python train.py --n_layer=14 --d_model=256 --n_head=2 --n_kv_head=2 --head_dim=128 --d_mlp=1024 --vocab_size=2048 --activation="gelu" --norm="layernorm" --norm_place="pre" --norm_eps=1e-05 --positions="learned" --qk_norm=false --attn_scale=0.0884 --bias="none" --tie_embeddings=true --parallel_block=false --init="uniform" --init_std_qkv=0.0413 --init_std_o=0.0078 --init_std_up=0.0413 --init_std_down=0.0039 --init_out_by_depth=true --init_mimetic=0.5 --optimizer="muon" --lr=0.00955 --lr_mult_up=1.4 --beta1=0.93 --lr_head=0.00975 --grad_clip=2.0 --warmup_steps=200 --schedule="cos" --final_lr_fraction=0.03 --batch_tokens=65536 --seq_len=1024 --doc_mask=true --z_loss=0.0001 --train_tokens=381100000 --steps=5816 --dataset="wikipedia_en"
Each number is 500 + 40 x the weight over its row's rms, rounded and kept within 0 to 999. Layers, rows and columns count from 0. Numbers have three digits each. The size before them is the row's rms in percent of the matrix's.

# layer 2 attention query, 256x256, rms 0.105, rows 36-90, columns 128-255
086:506529407544497448453522451532519589512560560494595479470430432510498509501506479493537470536545502500512567467448557553412451532486508498507461518611457491471488446586494455468468427529451580488468537536473513476458497431520559474476425439470459471439528488531524500537595421487549484482534505496529464460485506488479514477518530437487485497470561500518566602483548450520564473537527
083:512534537497492413524541544459573490566520470490491506435491463485543458520509580510471537535426470493542532521521441559567437484561488522432560458500425520475551486512398468494402542454501468564497533470458517459529498518453502473557491516490540404483557498502494575485517467575476466536564488521543495496516497454440506463434488454497486553462474467548462513518505496462440544493528
089:495491525465536512588469477495479437493464479601580491518452479506440445534577542568499504474491483518476553515531517377494528430504450487500535430489514501485454527432515513535456466495505508493494514527512522507476519534588547452395448518510384490478493495475475537546509565573506475519523552470492485545528562545496493487528529494478442464487468530487423459511457427431518499508443
089:557526396497498501490441492486472525514453516492431523506547461488561474535578498453554505480426600493500512481476558511498484562559545539478534534529481506479465491474413465368599513527461437557447538479485526445486554504513466543531560525506522491509448504514524490528566465405443499516623512484491540478476466588576537469448498430473511477485447476496520524512440497493512516510468
083:535527482526506476493536469490533487522461495521467541537497496523511492487534499507528401520508544537507468440470469535528475520578528466520547444427506600500500546494470478511524551540545510540498535531433528400511491527472459587520486489474482500607467479511517553500491533489546497509540464510583513420465537521537469545550507433497454426437507534458493490379480584442469520468461
082:476408574507473542495456495478441485441497477507534448478416536565448438533486451490473529443519500545473482488541488445518446519520520546501514529503455512538538464540452436507503573534471525423469496487503485525516527550496501533510489507542547488528548506449476506502509533435509524494455526488383475421493500462402543485495554491493440547569533497484461456530542510467546531516497
070:532502524508493450496516587533435446449497545510501532467496453502551438508540508483508482594546521502549524522413459450448564450498567546529435527507557501450532507488553519504494508495508467517473452468557451535510546522542477527458536574508488493538437547496522543585525463520513504493526522511454423476566534477433518533478518484475462569524498582537449476507520505490546533539523
093:538553430479562521502527481498471496514557547542474600459590482539490525529515485477537490513487552501517475540498560520459472594513481487487534592531458517493501459518474494488490524430471519440502547520469492508523552508543473495452471499476520485405523506506544494469533494411492520511484503522516520418516399527462552503427497476488485510548533451518571584484472475515515441525456
076:547483509494492455495519420488530438448462499463514477507487462502530468478536416506454544494528559422511516518488506549526548509503449505504584485480522485478519508579528527555493502515491507493459475486528513538450471490512562465426479491551500537502506548489486385481477450528474472446479517518511532551482419503429528509545548577471527533501453495498434441449508522458530501481489
078:422522572449534522490538539449453565508552577520496463473502572504456467487561446469591509499566468433520572468455449526516484512494494514528516521503480445529521528593567468561585463504541497519514519517516470569442485519409521506449462476473469468512526444454504402529486454500498608473474517477470497502476467485448517495455460444550523519555565578537482479485545529452473499465456
084:447513542531537493454534547520496466556487499500539521593447492444480527534464470509486438481530515560519525475569437450525486458520555480517478491564507522539501471461487626568522464540490467477459517496501482459560468530501456481525533517478541577613432460484430533574515592547422568501556455547537616543480514615513486484449513472529537399442461492526490481472449518517504486553457
077:480423474546462522544533521515507469496496431540491558538516472488500445509642484490523456494474562499552502523486547454486522527513479498477521547541495569458468536567520511491475571516467524484531514501534492420546522509538489470481484472509493475445442541501545530505531483442529513565558514505469488507561497504587522505493512502495426482538440457490530517429482490557495484510415
085:524534465487540581541519454503491524454513594486545509525468412486503498467450514508483493507504459537524528533471440490450539483533482440532596436500523476507489444460558580569500402507514545459529533516462511540473454458515592472409464487496430551505408511517498512524493578536502551486473516550576561511489509531548506433490474495571510481471499522514483480457474481502491438568422
084:504498473508498474549568503449498422494481472494512522493593479531525487478488570582555477522543610464580436447472510548529483515575537523502536491454505475490553458487520496469526486470507472498500480494524481497523445492469545468405532490437512434488447447497547579426502470553503486523512511502551544471561496414537483526468428593508412506532523536466479519496410463512465537437519
078:447555561477475537534561549480508476507521466519520487536495502493445530505556460519544526560522571457496540476489463474619461422478489527537439513474455540513501571487504486523531531583536491592495469437520494540486547558438485531561500504501485422556530481449403475475473498520522503437476503526545490422557485454471500546521518533476519472563502561499439402437483547493474528463471
072:521545538550517438524548499488514443483550507500507527507524493537526544522437472566560494508517445468523524566518526598466480449544527446477488532551512493556438487489377541515472435394494529467530500530520494572485464458526565474459456541529517493467499522481548431454551463553537502529480395527447537546538477516464525570515540459468519502447512482476553589523457507517480462528512
077:520500399490524471469473503490505540501471518606442465496541515437510493548496503574514546509440497471500502535510496540438521509510558559485473503448421483464487523409503532368481511482421497487535496481538474452534566444507493531572541439525442507454456514516500577441534522493570469525582568466507516438544509508606523562504550556433505500496553476493494546469447487487525488504516
083:443544457533512451454543434536492575506481539462531464508542505561466421461419473446522467532505555442461457514457496557534511557493491549485526528532511497499491482501481488476548517448497537504452451470462464514483441434466456471527520454491509489499520476483524420496391475466484490409503551448488522473473480419497566537524566511501444539522508442478589543570502579475570542527543
081:428489456512482575525518496484504538486558516538503476500498567528489552474456432472560580598495474478495527517464577533482519503510498415566499512537443476486465471463540526485469475470453420585524440417423459537442525507546513585478435489483471404446587468564500486555553481481523476394459532465468505492477468483494543525496535448490478548502487537479558499518517506532487430569489
082:529562503450590467458487535476554534558502479492518446453414439436485493519451483501429480444550524488469541551491501492493523555467553526461485472471483436502530460487520604541564465465477551542477492520508576456521547549532582511452483471518483480537487516506459476547485481554490568499515522443544472591569480509478472466450503493511535506552570496547491492502508489499479491453521
077:503492551532454458496501536487490571543478503494486471515464529597519489557497531519555535513513516514489475433556464503487500464482557513488559524460420504491542482524481446481531480504437515448504525491536533564466469498494539517463514503583508538531562441512499555594527484480504523473508490448451555484446496479465519495494526417473500502519504433533514408535540585423452518452557
071:505514548502535547472486490498524545503438522522431560563458534453445461477465411516479556495617486495495570450526476487500513450457484428539494426486543413521465538443511494533527463517455458539510507583470434511527408503482519522514533552502506598513521533426498496481522530559423550490517513458499526523447453567501533547540497491490525492451407503526547506521554514500552476543471
085:507485477481493478489538500491471490493501488450468490395530483430512461492477499479542531493529478458487503490528571530519497502512548463530508506535478510515507490510403567535476508462493392544517481460458478495455497509585549540481556521519518538416533553577507498506543471496483499468508476418467540555490533517497568498448525495487572556462496459459472502513480513481523500565539
076:501552565538483414464529470511549419550456521528505499502566521522476502472603537429495395488499531485461473485526417518547627479446463442459495492481612528515592533512472505499494482500517563431472543479535468428553415477497505455463529472469504485517485508528517515435449517491486463511519528505586503501498554549513494565486543588502501405483479486531497527517496497451481570429490
083:463435576530446537498513515471492533536423455552529524558482493514451576534517485603461481534516527488554525495551496446470500497539456464533483501463491521486476517532538439524547431580411542501507513536539507459466452477501542489491477524487485459531511451427511477472466529537567416536510491509499467498516568536531483454542454522557487400491499498463524495474564493597509494456496
084:433498538469476494510402541512489475490496468507539521490485529559552564580565492543536495531533583457497533493553537474427510481453524462526507537535555483466542469512525551509509451455417509487430501556549580519489526543524509493454490584588514487542520511495410460555494508489500506492529467516528465555404483511443438417490457476461554481494471478454438448489527485490555466466533
076:501518472461509550588525564458500449467563583557488580524504526534504531517476485547499515600571502556491528484562494487456516417471553497557487517456481509469409494440464480542575463517492527493443468517525483569511488471506513498467452526523459463441503505489434494486508520517527492429461464479499502434492500518498502580543567489428503492431525527470541507482487473447505489481448
083:524564473449471570534499541455520428445465504482482529517483515493548493459459567481488454476532505517532468505493556453490524466476474509564523553549458455515485520465573514506497457495557464499515504501541505565465512463523456454435481520479448499434479506554434461486438549519479592481458516486421548495466442497483472537503504534536607522513470506473473455481495448490466500497476
093:484457466573481513391477571504466572531554516456397515482538563553504517460468502428479493519455491522434501463516506533515502565508480452477463530483525531519534462476483470481480523503498411547526527492479408459576556540442538531538493537486618529549501542512546555450482490450469483460507504506456444523547512562465495518455483447497463512458495463486505503584545476488444518482538
085:468443528507505469540531494498547551506527572514538486519500458523451524450488508560497513578489419505491556551511458531504456476506428522482561487486533460483443547493478555481475494476503556482482515509416477473447419462514511505432491545506394527558446572449476446530567486567493541509488475506510486537562445492543452463583524515507466421562445571499479521474477547446513512417475
092:516552401548460523455531470493501476532469562477525520432487502495549479549473514437575457461490523498504521509504515467439520557515476515508519536578518484515551486502548502438508487444547509450467515481471512544468599497534449465474522524553539464472518475499470471524479490406519506558537473503457491488488417482480545477458467471489530461569524435589543516509560513485511461492539
080:518534495456481464469442471509531535525417486532559480492450536500481533531516487429486514528474456496533497515468523467453563520474498493497574469464524521507442509561512549430517523511461498440468507547477508474431490486502472460464519457472494527463565446595483517562460533527498470513555555466545505517422509523488495489477508501547500499479489521529481486446558578490503511502484
078:516434598550457488445534480496468467471471499490539468483459521492508538526485497471484495504491499518512445559506464448484496510547526500521400477510489530448443485465418523412486489435521476499539447500439501492504568518591513497551517510517587478489416438488454516508538485479504563489484451464395489439486466524435520565558588469542535516480584464453497448533522511427520491521538
081:473481589538492520502466602516501431496559492577509477562467453442440530577587546483434539540511515498532525486495556465485612418490506510484539507480510497475489511494550408531520539503491603524475584520536509496543479549519566468499499460459459525540499468530563508490487493536462428488486522494523422552534561476547460467474527529504524469428451562507404489471480423500536535453482
112:521517446561539486407504512480511493533458469399448532509576533441515503506422491473468437406511482527521454415487475522534472587490517511460480504535542540522503492542478543537448519499497409520559482480482458472472521449458524527569482473478617575488491472487549544466489505453445461556520474462531506467516506511501483550452466482438501500506523470532536507527482488517492517601587
081:550448549540458510490461471489550530465456458452526516491421567497449440575508465517511479469482512509481445549473468482524438456505504535470516465462480490468495502449524473489566499534542555522512524510437483430550531508521563548509520547559470476503497529495404474563483462469527512509457483480485487496498550515465564515537467501576500543534504452426416439530558459440490496469496
085:517481546449381538570536503504512524495515483547505467520450507512473560520531516516523581597516527542511464462525575526493502492532523482602488495568474545457519488512559472467491436545496505529502497506539513539472465506468489509478522521578486414455529455513474509507518489512544449467421435477434479490466530480428536516566526431528507500511510522480541422491559493525447459444562
089:492534470484576535489514463454522519515451428496509540492477511509513513540479498502540459497468549489424568455532605461453457467493501438522460587518497490569531497550424521515469507484460526528495504511462440536541575576560494549436506539526564536511582581490441506481555493532496505559524477471461563527497508517432503485478546509468457491515482442508440459502494476482422463462495
076:438395470475432432592491433562475469495464484504534437485464534560521473483586465512475544578471506515470425456481500447563560428565527457513487519478499551511424475445481483489472491483520449507456467526468563440499489495478437554467444491521444503545558514474439521486474489567532478510521480531523480473463546468509494502583548552529472461470451519500513513522473476532513546519480
098:531533482419513497513557422534517499461486535500510478510511438489502512478480462444479479541545521453466519547458550581493610515495456459499505472510530444471478555533587510539445465497525499495439478597525462565452484440520587484403446414592434487456493496524497456450526492566483448490513527478522412548470384511515474456519493496480471542472499558556508544477522490488509548518516
087:531436424460482518556487501486576529506493526495550508546435479440500480519472540533457550523579494498494520489470552478519487430492466494550497463575481536429511443472494543460511417532449548540452483499442487546421530539510572481432485511504463475476539552473462525555503489572541480478483491481518552465494558435446489493560454510482440485521535552490513407442491494508474490537510
085:505462549435409567596478519434529478516502504506525523520529421494488480469514484462487552543504506523571516503456510497561560490502545500502516389488504507490544504448486488479491478557523526538514493477486510475474477486517499503515471400576454475526478418473512549501441501516467508492465519555542462436472545484544537483514468503526534611502465518500489372425458559510481563523440
083:510485490512481495538470482493493492481511492526504504480556521467445541470405461543448518497430471489505503483381522547492461539506483525535546521461520498479496451473593412492497535474454518558531526460522524481480516504555540571487465453456498466522546487483592534473543524527488404532478585442482446466578519507521461514542544502473469517519518543471478449450487539515518508515550
101:464445622490490487582558503467562532502471566519525462492505512613449493519515464539468516575519505532469482442458494453546441463560468482570513453524441590496466453490471506494521440493510467552485476475445558521499479531498455544491437530548493399477499467456476522538533526527546497423382473558495475471515532419500503532478493527527458552521484516463502446560495514507509506523477
075:563497459492480494514541475515458486495458522491461475440516439519507506489456442489453521505471575485550550433521548538452458544421602477488506594525555457485491480527495511527501499508490439452489525520563512563491537438491454520451509526546515587480457492479555477452448507496434495536474453535517507523488491561533455448449494459478514552481446434536518551539526546571587474536575
079:501517496486575499536509470557474540500525560464531492490527478517503534550479462464473552478515503509490503504509484497568512425397481478491476441405505558484549406581569492513432521500493463418492534513523525591502472476521522518430489443518485510481456496464604495555480553540483524511417548482557508537527479477459472427449480594511437524536550480512513418496497585491452512492548
094:445508565501499458549461510468487464530586497545549426519562507544543527498555519567459506493490474481530510542510524446485494536552473424526534467534480461495491519507511517559473492449541559571470522527517543495504484487490499488455410461583445498477482484527461535497532506562506509477469480523550462542529494503549486450526581557490500481464467549549424500492497438451579477529487
082:462469521531464483547537431503500502501404506510514469553523474478508519534452436491497475467504524512502419521484471570510557510460516472454549502510513510434491549535567508517592540537500490454485392542460519483497473434473450540510486474564451591488510534471516498498482571565531490481509516471434546477449511397530524514583514593491499585523404493554482471478518506489499545522556
088:517490436532486484507496549532493528486513542478504488426468434485484566491432516469493497536476480504475490528482503480499541585433607450496483524561592429505563481502567518538479443510531477511445456471549517548455513452491525505497512479518469528560472434533469448506576508515483471386495578510517444485501546533536469455472480563468584494466501516463535529472529498544477497475551
078:495501509486446462552508547535447492530563576524553471459514505529431493473543410492591530569507519452554593456480545492520523463468446481525522495558480503467496514526539500520482529505495506554616567458459469543492459572558476511461488487542527436519558475453541465468543464521508457453448440447542457486508548471542552502443515529550427541502505576506465523470502533565583455535459
084:450434531495444522567538526479490524520528477524522546451472526505543487564495465541471527495502503436554510527520543448528467484575516524535568491506431511419501508518465502481514546543472506541509484430453480569464532525548536521451456507490515512460531567531492462552613475588477491489518490473439573459552500476453524494465535513500430549501466506495474491466506468421548478512496
094:503493534484494584554464501494520536517553507537538538509539546421492479437504509514496517464452463487515492491472515467552566496509493513490450450482461432484551562419500507544567531496491573615551532505530525511498524485537563508487415412408471467529513484489486525435448487555591509537528521458549477562449602512524480511582473479517533477478571580463482518449391465578490508519483
094:420467572563437536523581500475497563531520611567516417534503470579487502484493484493582529589474527547493507503533532496411504461459447470573557464482469513467522507456555437526510471532486513529478544514486477504488466497514464456496463524583445434512524464492471486533483495476541484447435448546523500467503510435554472476498510453581525520513449487543513500525556529461503466448485
094:569471494464506534557566490492430476462560613536487442459528518504493486445461460475452535547460440499547493477459493519517521516504439556506455442491516507456469524438480446532507489517519484445509500460496516499546493462479523446537448449514474568486439474448522495395455537507486512450409506565546517510524491509565471482529485528551534553493520548521454496511420547524546525539466
083:457463542521510440471523505497440520497548529541602430522560463546498477503488492495540492500581469470487447489535565502419551429533432475538518391576506525480516423491510537502450473485444535437520557516475526528516436449480539439511428460630453482500514449474483489482476498542558532470461501433496508538536432509561461485475488527584505557500528514543466463535514496481451519503511
# layer 2 attention key, 256x256, rms 0.0988, rows 36-89, columns 128-255
080:451552489444461461502509473406457449513479555446497562531488419562462468481521552499422414559525502543525548524496550494512525539488551524490498506496542427523520512447499487524513449537493512527468455492481491481550497573501505472516493561486503502523541455465434514487462463514539535461436515482547504482488474482536454482501621509512494614504479532556412440499551521465523474503538
086:456490531508487504494506510539472469534446483557521570524516538490510536561483438488547525426475559390523481574464510499507598545437473521495489538497533383509544467506540506477507419535494582473476492452431490549464529537554436504470502485491536509469497566497468502526478521575453473478547548484584455492544517478494514527545518512484489487496485507511499536569495555566481506500519
080:466453475517450522483507510486470495510463503455482465485524548567540515420513555411492475543556436595470450479544494607533504546541569538535530483506465494402510427584524458399476547504445426491482558394535503493478426462485520410488520560506514545489481528474552555492477484478504492475514487578483507596545448441431508497476520494496487446471551450417460506495531491491464488559523
088:520418506446591507438509519474549532487555464513530451422446488500506523428462479568447517573551515467526593491531522499492450485550475491474495529471483529483612457547491470507502458544478499483559532442501513508485501510493571442556525511432550520516590511507395492420484548566522462528467469476567555449576569458552524532514575504374481525482486448544448456516439514459536440516489
079:526526490472367532527486525416578438491528434463528482479442491504565530515461455517451515473555522457399495523578558437488499503538486415485595554548504457505454555509479450514528486487470491575449543454520565462505462482574422465610533519520579506471483509563472467518515534468476516478488533494496503488418533457544475512492550494517508477546502557553496423561473485527507542477527
083:558505578470440506580504527502562546565473442441516489541474515536561479526524542493522489513440480634416509565539520492433530536489512557442484459498499550539464530523459545505454482430527479500480534494471490531519493534523550545498573488546429528521446545542469485558518488505442534491539501569504560545510434557493397492482502487508490454491554471539479530488473518461470453410481
076:506514567440451509559495503618582507514529453480562477555467580467468513484586484532523494507540509416501485513551491451477490584518563488509498490569462533448469521507506510507477536517533505546477508500546510482492508527509515493461524533540493502500482514541509443529539505469554452483465470450527518573523529508456485463600587497503504476525467410484554571527548498520430535412529
081:492452408567484520481567464460514579503517495478390364528457540451402497460425531461450496593501529492538518536489504513545544457549476513474476546458462465500443480459534499458537434613538511592518539525517510488466513495466501507543514488487429539507506468460534447517540504540491481528489518531551503502481489507552485459437559422434551518494526474495532436488512533486483480505492
071:548540521515515528509464505442543502506510468499439451483553518476549551468531552471561485484486419543475436466457538565432478533495509467455462534519498503507458534547508514447472516470529477508429496517447483525533472505448486424515508504535505555507505561454522502508499540549465473467492575443478438395518530513512526527524425555485542542496495483462565487500423467431570546469469
077:557508440503512448491443511558493556467494530480433486482479451485546491531490547536470481442487427546458489544503466487528494526476475573468443536491461541532436478475509433515452509489482485486512492526471496562510545498516488450525512535526570546490447531472536485508518495514472478504460538558495505519554481547530417474498552457521466567441498465460533539394481445530441512431504
072:487507504445455568488481460455497456442504533494518474430437563537466527539474467435441492540502500552515459494519579443552542567497492408605489550522481485607511499577484471513519534486554464517510392486484520534502494461480503544519458473463508480412482463523553545476486530518455515472477504490445512558456491422519513518467539533427513474550503478466518476473561475507489529543495
083:472510510532493554474456509471519497519519480451475475474458495535464488500534527475566516566520531495502533429561471498504464518449503428565483428524509560509470570521438484396440515502524587436513480474470445456480529489490526485535570468505442465496577473542481540440509493477460523519559508516544490490551423515444456578453512557523604483587495495558458473512491534434577456532493
080:549502468492431495509493480425484520431514478499463421527474490460521485444508563519466468513535445495480412494556474473478457518562541505519500582493427466455416510484533444520526542490514466561509481510496489514519496475422431526521436493513531481514426457495545518511496458462503448498476554598460453545492526518467541490476535503476455431469537520449497442493490438436492493504535
089:497533520462480541534521419572529529531568443482463515546452554519535560508448507425574527476501567482504439494565457496471546456479511429536534465563547520494454557520502462502406590504455471482463459506489540471405459500532506548490481518559512482458497586470505428500463476463536469509430505514535419416523462585538435431480494527464512561469511527470466437506533523539487531495512
082:577422533480475512529453496549490490502485568495583470489471530506436552549543466534456550505545523371461567483571509487498569504505491480510502434557559561538464486551505490500442474456468515498546510516441524473450543453565470495475514532505520603451539544514528467465532530516421557569450493458433473509499517485533473457469495552480565487523515485461598551548474489516472496469463
080:456553521506513484434509489509494488522518515486513471515546508506489527459524465511437535505505476555582429493486515483565501543514439497499484492505474457486551441535514472548506536524493512493530465448490439489493497592480513491489515471489510554487568523450468449512463470524503469509444585430479498524444540463490506522508517538610568582493484517426539487514488488536444511509539
076:477482541515514549513470500528468489474533490462515584456518510526563621484539406580534505567520629493508500536574459532443540471435493478438574473563532628501492512508508526495483555490515507470518502500416499530462519472462572469472447523555471470491572487513458482518484549454476472530502502521518511461530491471479519467541443506489490491458479539467480453519415512547502490470446
079:564463523479535525476573507490547538466571526454528491463599472541482470469547495458477533483555441469508525515496499488434431502515492520430460408471540511481533506468500465459459464497473444559525508450564519468502512565494537494500484629532519504437432517532496518567489495522489517496522393493483518449469533498499578479543540513542522571487513530529442505466510499470496510589436
076:584478484541521483553494558485488459507548449519553531463533531464564451472459484538498474486530564466513442505507424550547540465498473529458580492565553537437450486458538451485499483475420503430556553511452524566588516540455553469487523530511450527464393487493503494515488514551511526605453411495510442489434451520531441518454517508525559493470448492425530495509435478517473544493452
083:521559505459534468484482471483503465420470592465430555507543499476461592554470509482503514471496461485528473477458465519522563486516533456491523601495492438565490422503562514491518515506513523441470431508520491550548418449570502520517483567477489512484462487534557481510481507501518463457467463458425480500510464476507495516608516491491502524492536472498502500473577506459435517485466
072:525505483490513503488509518534505482447510484543438532482511497436521532540468511502391421543441438543458492645507614492478493561497499570453451429446429499542550525514477575461471473485508456525505478443552449483472464536536476438520497600447593477506475533564520515532479508551466577503487500507469558543501527510463513528449476472509476522459528512442556443500502461566457479456476
078:485443472559455473430475476537505544490468499491439542479472499537522480512527592498475443403487494560488499530505468566493484485508486493477503576463467592554607489489479522562503479511438397501460444545576633544467514434535531499570517467546479517479445510502528510542516544533498523501425446539515482521480509526472561490563515503487433504499475472508472484494562468501541501457470
090:519513510556559404455568549507505470510566461501526469582542561484505494522525566491472495473511482497560467464475470547494484524485412507500550521501489546494544598515529477513496563485498450428406486480470508538492464436566453424500538456510547432540510500517470447457453462488483566556514490526468448546497449520508548532471453585481517578491450470470440513566497532511501494463480
084:507485506492442547450511496449550472506557493474463449534424579521402551501548498484530604533491513475499502523544524509521480488533528405571449449526430521501563552549402478498484532531556468553541474465454489393524476471543457534529458527524474442491561591461483511463474509428497545488418479464501513503471527463466494524589456525568511490507492475492499465485476503520489492549509
078:485475465535424494533445480474372451510497515475478515499522490564520462523474539500461543590458555518432514527523547500508517500462531559530517552486443513515578516494457453495557456494430472536492480547478496446423467410518516512522519475472449455486540522444523556451581506508482547475411481544527519577566501510505473488477468531514518504499493539526413441486451502535501399469526
085:442492495529521490495495466482490507550463522598519494456463473525460458484533494465445479576453526572455532500505587524517451505452477483505522501467518511591564449537567519474478478518531489531449444509476454489411460521490503482531465472475477545525573482496559531464528496578504455500446526514461449518505481534501466540498577519514544504471422409456560520512545487560498526462455
077:471388486523440475469460486463585504468465465553533454431465523511512460444586534530444452461516571518497542537521472489491560483555438526516560485535481545422483420509462493473463517454568441445444537453508559470532510548540525533565505542504481556500549519456442509536490527515501512544484433527460519506455532475497467486519501499586574522544463497462540488504428495497478569459443
088:492534510526522442542512467575464553413510543508544494516600500421480564477551506452504559438509428484516496503512433556541512498490477492500503512503535440479464450504447511462466584490543411543502535554572479557518554524477493477452472479512579441443496510483515470528530452478542465483521535466452506528512552466485549393424421424493444556449499504399550514464480449447470500458502
090:472504503587537469450466443525556492502557468520504459481480497489564456503437524548539513412452462388560508489404488516477506494430502476470543504605486519474579509455492518534531457463478557476539404526513497526523550482511512425510518489490466504451461512436465499549483515513561545498462422503574515466487569519457545524515573458515497520472486485559453514507489485502504491483499
090:489499493476455497424542502450491509507501509425466566487544391437497448524467570558468399551541365496499440508452512429536446511552476506490567577461489424504499490475550508571536555480504492507475592521491478499470488557464520431454412485536481540568502572394468479514566418484507466496503508434508485545504560561500567537528529482537470449497473491534497450509508487454565505539542
094:511478534505599425511434517496544503485491535443517447516511529534480534494477482475567555489446543494570595525520509485497520435527591556488458469461476405449503464489529534513481481551538494556532562480483482507480524537486478592493478619461536549551513495555493517548491539528486558517457476477537569431489538540516497497569525458534481470449501458563516527473513438427497425564523
085:481489462467462508517516525542440418480380501533488523547499458458523470471519439482536510529501473542428476486482553525632455465486514510506450561495483541456452518492459468552540537544505499503487515501519526469586435478456479476497434579532526428497481462491519600559480540515501499436548495501484480469535422461481576499542493508535427462492577510491488536473519499499572565547507
079:473481529519550517462468626491477483453546553379539518472500542507504554473553489448604513502490524534573535498441543465494564443510504560466525513469502564498449492509493582529515463565530472496500477433565475495543454579516489556477513449533532437473554437523373527454454528503533534525540453512466571467469481461511524526474490518539485506507459498483467500467500519545507461475548
084:437517528485476520508491561531512506472479413494493548481418530524509464513440473512506476498501488564507459441493424473428529552527523471514505508520515528457499476552499489464564555454527481478441476485467428544554581513494493535535557483532498505517527523523446542478506511527488446413482448517503480540511400511467470471547485546476480528515594463455473575509490549503526536439554
088:431570443561530509501488508494459477460441472547468523453486477522479554489482482485547509448464473460529577555440536478433533490391561450489522524528503449578472523504484523454470495527428496495434432547483541499484464496514481482497540505508411489492504492504480484565486571459467528467537569559522485479484492555436551504492550517450493456535511519474469495470466571528489513521498
084:492428556481450423476519441485468448529438481491478488546546419549529496536599520485497466527526476527526597473587514514486541504476499471495486511422529535514559534489489492554472481481476504463508532461547510484506486520531400542467570500521549489535516525548417501377511478529455536493500451461484471443459465498468534531511537571494488515491445500517450553552491521458525446448509
070:508507483512484456480507519460425447548492509488514579441448503469597496518485511564557548500455518510496500527517502526518545507507452560546488484502563467492474522485458479503468485474513546461499483476514466483518528571486489512500559490510528507448458538474505543401509529487544595495539523570545517415510554513527430493458512496545528601475474550506460518498453485536498558463514
088:468596506555496475481514464434498424526485534486466442479534562535514528551464501462529544507487510569507497470507465554541531504496487435433487446512522429551498497480502533502516414442502564496501532457508513505432482454484531482472561530452516552521520478514487496489434548510450567562476534546521465438507578517553510570447478518488472520498531452438481494535505504454511503472474
072:486513508495424463471568582398523483578488471517498505410465422455454523553517474507453488544569516506388525514518520498485526539512446543567530497492513568494505604445492509491510507505467516424510517449473459441528460535488534491453511449603469462536522444453500498444464463494469485537484477490476507551538498532499526527435477535549480458593476500523469409536513474498527546570506
092:549561448527531509510531483475467587479528541510402497515477463513478499465496611496499449501555394525500435468457484528429442519529525493475522595471499445516512477487482488537474502490482528471433502491472574467455509480481454493515568490524500515450417451496616420556554417434564487469504495485454487500488489533453487495536504486526522535490491465505522557496555561522502594476438
077:476509574526512458583476509430459462411497514484543522438497482503564541494443471452493434549460431498482480497550475545549597574494525549490551537558534491487508482486533532471500510406504468401467493486577508497535505524498541463489516571545506493479465568522496517561491496462520469555468477532492403544508488510515533476467523473544453413510461533511468501534492470466524509475514
072:560472512464494501532466528523428582539510489510528518512426557512502493527542513542509527477524548497479427471484522526582481552494478497519531501573557539541516424574453523476434442506450477572548546474493459497468581495483493517563488505464599497504514491530444469456556458509486510498528546506451445527498481437526517544434490452547529538497493550449500499546504516486538558492534
082:478583527540504490531474547471427496580455445447539559498528457522519520518483460565576561471483404538561511540467438542460520518526530488425500504454549457530497488462497493509485455493416561555480540540567527565505458566476532479578527557592498466543454486507563499538518514511562417494542481530543541500502549574577482506462510465453464492410539504517503503555456513517529522486546
092:538545512472512508477569492398499468576485465460482468490461482497525484593478555472588473517505482533430462492528557536450501555513482541509497430570466455527482540531480535450537475502476518482515533494507412399453418486566490511455535494484501470460509490470491508494463440531461482484501513509543467509440476541500518492402603512495535517512578439500489412496501531500457497508527
076:455504432540535496521594589485500529496420475563532446462555530508503529598464472528404500527507505545564486589481524509364497515548503483548491534521452477537496475487530459508473503551434447502466469544432459507470521482440436563488561500456476533544502459524521491556523493528495455485445547513462477512509514479456492488520534503552554543525521523490537545560520438482528550496477
075:507501518522475475541545500456446553512466475525499512561462556495487470490534477529460432524461452535515488469490496512552415571560359491495499492544494483515473525533571499465472517551491562527536506514495439450522536407483498551526477522456502500544519411471556500548472486471449461433530537562469476571472545520486426519474458482489540465554494482423546478568572449560445510474507
095:520542540507485543532460580450541477485522441515524455526433542526502531444496549517509516490446533540495524519451410587522495505547519543481513563494466505572453457471464487483605536496492441524447521444472429606531542587510535490469449450466484474511481501429485532514490496543514435482431535454431566456472437575512493490559470526488515529483486499441536463442459513457395536459499
074:505495475523473616559550503464498469429481451552446534557482511470463519543560534542522439573537508553438516542483485447525470476495422513503480555431488563571454535466479520508438489472470440493569569518539535501475464554479458431442484547520457447421498457503504490513469472455440505436468500442466514532470506529464496521520406506487475506556513537501577480506497549487513567445484
078:426575519499518486548562507450480484562609576494530445537495511462545440514491522468552522515526510429523497450516579505468502499495488492477520542536502441540537516503474502489499506465478544501486463513383479467533555589466495491490463528505477474439478413475566477508515557478553526508496438519549507463573539557554428471530486458495500511514491558539508482454530515470494483581446
075:498510461457464513554494535563478521441463468544502465556500438565478440542474498561452470429465515526414445586477510492475524568534531499526488515463525498530508527554548528531526546498491414495528458456457477456571502555422443469521478514482479583518443536455493520485476541554456493488484509556452432546456480473448549450471580524494512526461530492428473493487494512477410537508562
086:556472441529480481540514558525474486490571438557470472471564522510554501534564543441486477444444456512480458523519457484470626500517499573470508587541526481495420474458487505471476503490510425415428493488490523582525560514493530456548479495528474563546492554484495506504511541544530476527448496471505421494564497531523469475507526573495505496484474437507526544546460541495492494482489
089:508574529478545510554486482507497496480507517472503544520505442463482526534460502515537499527497547464531495485506435398503445502426531504563474471522531526556531526488480442481557474479552509518571486501434481556421488543459580485523489522436484455477513489521526494396545465376531493502431450503496524557543520457489479503394485511465499493516510497494468526465476503500452503529470
077:546447465561486543531498475471497517485491431466514539477513512448545486524470552579510464496504535550475520562488516461490548477493485585547523548502464481437501478443499486471505426521481538502501469496505479481486544479468514454552453515446523536485488524450461578479514487555443493477427486528557546478482525556518530523527507399543541508433529515541423395496543525457477505461490
078:532478517490510462432505519516576562504458486552540499505495530510520521454568507530491464484509523498532479541411471425497470512536439523475540492509466501483505504487493434550499518511617468554543509513409557531491523467454519560529487522515486482516601531452469487514590425417563441513527548445429534502485633437487541489482528520565533410538537468526506517464481461483481521473512